{
  "num_hidden_layers": 12,
  "hidden_size": 384,
  "num_attention_heads": 4,
  "num_key_value_heads": 4,
  "head_dim": 96,
  "intermediate_size": 1024,
  "vocab_size": 16384,
  "hidden_act": "geglu",
  "norm": "layernorm",
  "norm_place": "peri",
  "norm_eps": 1e-05,
  "positions": "rope",
  "rope_theta": 10000.0,
  "rope_fraction": 1.0,
  "qk_norm": false,
  "attn_scale": 0.102,
  "bias": "none",
  "tie_word_embeddings": true,
  "parallel_block": false,
  "extras": ["capped logits"],
  "init": "trunc",
  "init_std_qkv": 0.0249,
  "init_std_o": 0.00508,
  "init_std_up": 0.0249,
  "init_std_down": 0.00311,
  "init_mimetic": 0.7,
  "optimizer": "soap_variant",
  "learning_rate": 0.0032,
  "beta1": 0.95,
  "beta2": 0.99,
  "weight_decay": 0.14,
  "lr_head": 0.00729,
  "max_grad_norm": 0.5,
  "warmup_steps": 200,
  "schedule": "wsd",
  "decay_fraction": 1.0,
  "decay_shape": "linear",
  "final_lr_fraction": 0.1,
  "batch_tokens": [65536, 131072, 262144],
  "max_seq_len": 512,
  "doc_mask": true,
  "train_tokens": 472900000,
  "max_steps": 3675,
  "dataset": "wikipedia_en"
}
Each number is 128 + 24 x the weight over its row's rms, rounded and kept within 0 to 255. Layers, rows and columns count from 0. Numbers have three digits each. The size before them is the row's rms in percent of the matrix's.

# layer 3 MLP up, 1024x384, rms 0.119, rows 604-626, columns 96-191
091:144075126185143132137128120143105106137151174127154136142167125125185134089105121104154153139121155094111141135127105141133136119141116145114139107143140115178108132164142099074117149104167139113137113159159137127150163123101076122145145145114115152128133139125106121144126102131115124090
105:125148139126144143114103149129145124118099122094116122126170118109110116128075145079094139112159193127090143145135137104127104121144179142120113132167105144108119118142132148137113181146122138123117172157092150111108102122109155130129142127108108155113107126166149102092132125131121146128
089:114124137109124128148096098131118136133148141120136119112135110118160155153130135128153169136148145100149096159103104106095117112115129148142091100122107103150157132191132126126174134141128120148134161121148132121111144140152131100156110114118147095168142130143146104128124120114131115138
096:129138120135158145126123166121127182102179144123144127124130143130136083152143123126065107128121116096120118112112144112078161137139118157104160108093107102190143149112111110132145168154118127096133105120134114126124107124131161100134113131143090051110150095120137141139125125137100128165
090:126096152109103155123133096135105150129112113175169139109064115141160126098123126179149146108164096091118099139150079133157150111192094132137128109120174112159133140116122153146120113165105144098187145128137101172108124143161116111136129158117148123108147122120147191080103090139167113150
100:128133145117104125135098142133116135127122156116146132098128120156128111128170138076127147113133122108145112146079133116161130154169148123104097149083141129068106109186135132117119185127128117135126135130120139111129146097099086140173130110140126114151108102129130115143132163088160119129
096:113110145106108171130144128132176128164129124142154183117096130121199109177123107160136120149158106137101130099160170108137135113077156126128122115140147126175082127144122143144128129108142118138107107135136109152137136151126178105157107136167150082186163140128146079133131139122104129162
094:143165127132131165053092136122121150116103159130138089134099156126134123149140139108087117103139167164131112109138132138143063196136126128060118149142127142127153161104118166157115122161152150135167148149157140127143135146092112133167069175125152145114100099119113091110123121144149167107
085:176113175119120098151147146135123173111099161178114154125137164150144131120124129123166150114124124114144071114127126134149117129106137099094082158164128109145161120177139145104133136156177174143167145087155121123150117109139097141124122097166132124129137151123131134114159143155158113135
103:118142126142118119121124167147112118159120128061108093149146138152111110077133124152123129152112146132105131128122166118138122123142161127137131150127115111115109131124141139179076136110146124138079147102060184137154083097184144146131169138144117170154112141119150142151148158125110126102
103:181108123118129090117091126132126127095083107141145144131101135114114127110108110144072130105170108091128156122124148159151116119119146101190122161149157110150103143152147133103171114107102073143143125127117114146161144094091118175184160180185109160164112124145073154166138174138128153104
102:120113146125146100171141121105107151146127155114133151122071101151127157131129104140144121103145110108137099141175160118135114070102068178113117124157156088102113116123128120091181156124078151132129136118146113119125128144154110102103126139086105139098091148101148142076104149148071157115
100:090138124110165125153126126177147155128125140141095121121137118074131109134144095166147140141102116102134116087142150108108135119111125175097128122155105101131107121089145130123141142117104162159166098109150131153126113165171093123152111129107135090123137071169150128157100148135098145082
104:125130125104136106156119126118110075166132136125126158164142144136087154103108125123143138131122128131110120146144121108141098144154123136099160111216136086133126145123180136124134127092122107104165085105114123140122089110108174105129150131136146117142122104140126073191126105082115076091
099:072153158116098123198152116145134123106101105121111082112086141136095159136141105132143120120115089101123097123138115135136113167137171151125096121110131111107111161155144140151149121132112143154143110117152181111127124139153114123099099104102141115185103147140118117129130132136094162127
096:120148115166122127092135112080141158109112144117135175153144163123125134098128126105136124141120097131122133157145150159135144081165096090128138165116175110130123133129077143166109151141149097107152127128133149121136152122129156120107140131152142107127125079083117168131128132188149120092
100:144143082112158133066114113123114134156166144128111110166121106112139149106161191120119146150122124098159103095120106153116140160090157134128138108089137094129128168120145119147140137125130133171140091146093126157143135110101153085131096126157133124141148090122147110131133149134098139120
106:151123146171133128106113146149135144101127127109137135078159129137124110109126116115062160127114103154094131123177079123145152172077134104142188113130161155128114117120135130133113140132123125171149081138108100142107124140103154140106126152093112090150130105137136155155120161103113121144
104:129122132122155141143152152109154116117162104125140134138132128113092102148080100110107112091144106187131128150142156106123149158120106111155133124145121126107140115124086095134105118110146158154111094125130139148162116201180165116124119147100135128156145111135146152097120087128083139137
089:164128142116092083099138122137164153192109132106136155105137111131177127146124124146143097133118074121144142114162168099109078080110071146159120087140123155110125117141124141108093150142141163099155177152139149123196125096137143124137142124119109112118139099099127137137190119102100094137
101:100109137118110139144122131126130122133064092096132146091147142161125167140144140110131153113098116125169154079184153165152143119104116107127147107146170160115123171126144125136144135118142099136128091116116140088147073141119133128118109168150103134107127111147119106158102116103124144122
112:115124131176125121172162095143109155096128149080194144115104121146141123125159142140102136134102156129121137097128210091106108104125156183134137126128127096111154146115139154129142108166125121118100155156131141126111125122127140118134129157141135130109122146144103127118147111113144104117
111:107129072113096156118165161146075126143123170109130141164112081155153150109141108127123111166129103090132127135122124151120128125116098173118124118157080148176119148134099132116149105096147153158090149146145153128128145080109132113119155192132137136122099134162161106140133162135114149106
# layer 3 MLP down (transposed), 1024x384, rms 0.11, rows 604-626, columns 96-191
107:167142145130147141139149164115120115130112152140124123148124122126152161157115106086141148113138086147199126121095145104120154115147121168157128134115077178123117109136112127120114091145189119135117130162135135151184100107130149175140147099145149114160103154123106102170108116136121126125
101:161151094136123121143136145131140143084148140122110095125107077181132148159145103135164137117117123102149170139122094149120132124139120127126148136177105129133123103097118120139154127113117129145118127086134093145140082137135118122126141179117164096132159125089136150155135130116129136109
096:133142124136135119110089177126133127129126114146120098140094123132155106120114119146126130149122107140172131168112106133183152110132130115112093110118103135155121160151134132131136149170167154158121104090120115145105142095150103128110125119121097117089143118120132186121107161156123118123
099:132145125141118120120103171143095146165092092119090128140129096151160145116142128129086198073125115105156124142120097124109173126108092125138097173170150139111125117149102166135115086169136146128132129151127105138103118116123135127121139106120119122138132138091120124087125129064112171132
095:116138143157204134112101138080094088135163162143144150155171185150127120150161125114161119129071148164152134131188128118111141115134115127143110112153111098103115136133146117154163142089120117125127104147108108156148139123117108164124112092150143146123105133088104106149135131136135209140
100:129105119098099090116123132123089104062121133129140108129117112122140162100103134094134146122131099152106097136162148129129153155149140096191163109191155126143112111137098119149143115128123112127148134125124136131123141112154149069105149141146165134146137121106151157077136107119140142162
102:152157143163154114139150124097139129110126138136130135097120126157110121125130076095112098139140142139116114114102148156095092083151143114143111167157131145062098109110151105155106125120158109167125134111121160109139117155145126099109136167094139122157159093137147155102149122117176094131
107:128119135128087145147121120149146130116156113134123126139138158104129149159176134099073109171149146095126134147109094127148187091104183096149128086170144134111140149143102108134138108125128134110116141130127071108125093137112118120115145092106116131166140141164149116142168154151186096081
099:133147121102137125129138123122136126117107087099125132108078131123131101133116175157134178110119121148150157114121136136135111141127127108138097103119161130142176134105121156153165150134166108081111114099129081127121110128131173134160136175130142114137154131137112124115123120137115156128
107:132138125116127109172140104149134111115152155099085140122102136136174132113135139133134123112096099171130093060132116118145160153092100099143122125159145141131115141149148137089109117134135106132152114160165113119057120150124189117160142104130144148148112164109118115128161136154102119130
103:086110125106167145109137106142080140120164172117117149127104091114138147131163121118087109157133142185129130127131153143145113141131137139093081146134115164145166122162141122127143115116141115137120097138167121125139159105097117124163114140137134105133171161123094100083125101143141104157
095:135118077120126108071116133148148141115129139138129097131137146080149102134135156118147118152129128105155133123089116115142104157113152081184133070140085163169170156128120163151047109136162111141162151157112146158157125127120106152135105114145112115124145120140113131135149116114163105183
098:155147155146141167176079151106133105151154162120117131147137108115088122101092089149122154106125157109124118106102120128138134165126091092149133127110097139107140142107112182117090127127116141111164111117111149134163104121143109117136151176160178088163150124095115146110157136152139076136
101:157104120154128123081106145154141154095110107146094131136137086122106161112141161138106161148124137108111104112105161148129146093099188110108121106105160132099164127123106135136131165116168125115132118104126142129141096147123123106099118143100130142116116136091124127108149118125133128133
096:185135060135142141101104099129061140142131111110144081179122155129084132118132114131141106074151128129173159116130156104099139136123107122089166131107132102104129150116120138109110143107160172111127160113139147141146114118143154150132134125114145191096096158164123119113118119123091106149
099:138122133130122131108094130094129152146126104137157116117158106094126078146130160113121124124123126130128103155132095092144120207126173172092119110135123122110156113126099144118105119139139166134098125133104152090137115133125161131120136077094136146135128109160097135111116131092145143126
094:108097150110097145147134133149096131093097120120132132093126132128141122131131109161074094143134111159083172192115165100145106134131141093120134171173165164137097134176133131100145140119125131133121157160125122110057165138111102168110137117130103129152115118134111151125144091117131129169
110:133094104110151135070114149082140127149133124114122121114120130099174137094126119151131097107182103197169092104121109122154153140123142116131144134085120140128124133123096157117162140105147150119155110135116116176106141146114145089174133107131122115148095114114123123128117137126168145153
097:102132111105101138123123101128098112143134132173154117111121134164177164095164176110136082132097138088155151072119128095142119065105126111144150113113138120108096105129171123139157152145101127166127114133095142136097122105115097144122132122114138105120121142119149102155108104124114114150
107:155135116151102110120146106121139157131115127099133146175100120142132066121082138101123163171125118104157101151151099127132123144111143119132103125145142081126154132127133086150139073102119152101108128109133113123128151135136156097143148120089102117139140128137136118106134121138118178109
097:144131130146125089119134150129189098150138129108104111161108150118094113131159130108119142165126109140111136168110102085137103130121176135155114194132129102155089081132096147112098111139122133109134137127137068117109102110113107155149106130113141159140091153105125085093104137101134101099
102:146122073108118151187093165109123126110147153116147148124156131103128109167138110153156149129155114122123120138097075109179125141108143123112147139156128113135150140108127118116112135142160151087147109168125160116114102104148163113115115176160136099139152141162122116133134096121147128107
098:139138115156161096149082130110122124111125124138117119105120125139107088112127115099154161174120168097114151137155112134112117129131149133112119148069146110124084138139137125131092149109140122170175138145113144140082130153123121149144146117119158094108106124125151149102160127115176129150
# layer 3 MLP gate, 1024x384, rms 0.116, rows 605-626, columns 96-191
104:110101137127095139121084161135112106133151119146174119144123148120077161124108145153073117154155124142159129174145127124179126171148111107131141149109115104146138150128135148109083072108132151134172171117135136119119103144110123174126113152152129106137139118098111100113171087196097144167
093:103118119119166078094111151138157155145134115159133088123126183139114111155109142107151084094132136187115118110194112085173133103154119084114147163129159164109091121103124116098088126178142111127143111121126149149166140138115111123082113126134130134117123139118116166150111134136144140179
095:091065140116090142166155122140135073133130123170135142169081125125148152149107151110144126153157154134121154120132103120128127134142142152130122135116097160142093160128150095129127184134135135139086143122135100148100105176162101134103111178122104139120082137129118099112134168151133129122
097:150156116118187168130088136149093159113109127131114162118140147121115134153167157121160114110088150125120106145139139122098156109114109134128148178167157105117117132164190131129136136136101137187129130101147142157167157096119141168101136138110110154188097145160090097162169131138106106094
102:131170130143153092100140118138091105118131145158157173123126119086159110151110114097159122112139156134126137108134125139132119110134138107141089158163155123119133120105146086162143089151160087130105111135155135128119125127114148112102099142114144141136102146129149130123101120128125114087
098:163130119099089130142106155143119152164132090150134132139087133145166161151166106110083138104100095124106168110138144124110176123109132123132137109104134114141098173146172161140129167138107113160142121135124098154126126137103135160148152092126179099092145159118144084115094093141119080142
098:132125127172090108172178139150147087138126127150110119139184120104102153107096151117113105119140109119107103137145119159104157086131193147205184108110127140111099132138105083096141123111121146105139106124110142104143129104130183116113136076160121132144162145136109156147151163099142119163
083:144135136129136125143160159112090148099122131134143147135167144160151109136143133123147135139122126130096080143126137122114140129112154133129130117166096123128116111143126115124124097145138169160168152125134117101134150109142086101126159113126150157170148148157118139138154092193140141124
107:135095107140090103146135135169119114065105160123147151103133102110127111103146170091113116175169127116140113103159097140120076118122090132111152146150163152151170149135140102125161111177145132156161124096107134133127114134166117173141129120105149127077138138086119131122134097102157110137
104:140126138092130136114133130138078137131104146135129145153137104136091116139120119103119124169163145086175112136131133118144133137155102119124129153136108149087112106125118091183186150119086106117142108132110133106147124121168136103092129144107121176151166149136100062111119125107116124127
098:159156078131085112109113132145122138153131113129152116116136119086134123123157135127116139147138138106107141110091091122146165114137183075138138137120134145124147119152103139117093093118098116155133133164142164159117093135124134146139137125148113106151149105106139091171169132169165091149
099:165115146101132143148109105118136134121134148131121136165203131144121116147084125138134108113142126131129133074093071135142120130133133140178105155145112116107134142115114118124146133176147130083131097155139129120147103148114097133139125145107083153121151147121119106104098128134066131169
101:133108112133148101109112138167139127098112130179102141091127122120132126137120128133154156129111123117132115129144141113145149114093145084154120153112090146110130137129133122153183143156144148159145162115119069128139130124142099134116098111058110092147113115088108156111155092092129112117
098:096130112128136157106164145111106168110077115134118130139115089165146129135189071169124122105156105145145135161145125129124136121109163130089120125100113153131155125136129180082106166096143097118133135119125131130182130095123114099171104135142111148138101173139146139120154138152101129118
110:129130117127124148129065121117132113144159086136146140136125108131145090131171121138145148162061117094152114128110136127155149150144108161109134094154095165076093088129108130144131151117098109121194138089110118122089126137092135159119158152149124143095113117176108137176135125127125136118
098:169126138131158111124134136115150135167141134152110135122169099133124133115119106082178166128117162167140095096109113160109142110112142148117091114140115098119135111071113140150168107132191177111146113082129151127121117170135119158110147138137093119155121130085118126113148133132144130099
109:143146108140131142096116131136148125154126107105151117155096109102114111109075133161134146132097143151093189139107121155151093154181152137142131102137131112154127155151145126109089124130142113112075128116140125144134131129137102140142141150184118162127155130137167116100142121165130111154
095:077098149119138129114154126138077156112073120105095163159163145144116121108094155139145149100129165102130127139117097101132139120125105137120131129122130128139105121130122116132110121131117145116105115087170184134155121139086142120090130094099130126129145119093140103126092120142167133151
090:128096147129137162122145116114115157192098133116174135127157119109161120155185114088120112156136130111120142160125123117133087071106108126128123119084119143105147164133126134111108174154088135137134165165117141160166140097141118105148119088136152151145078101094129099154185122083154122123
100:174113120122113107151111122140099090140171110113122109125119127093115126119141131118152155131160101109084131113066148109118152097141145132138105114135081109139131114110038108122146131147117156113081127134145122136144093162143101127143086082085106075164152098138158140114109182137115111129
107:143123110124089163122134123130147172126141100124171112132131171117119141147162149139163126183100106136125101143104134113159156180144137124096130153139130093136138134130155136109128137073109152085095146124133104113176127120113118118114101142123177153101114135144104126084152115073141140107
116:147095099139123106085085084091148121095093107145142138139132177125142145095103120154106122128130111134141154129159118120109102143170094088168098154090137102156162127119146147123135104118117100149123114137137191128117125169101084092114165097110127130105139159095118132125152083112116147153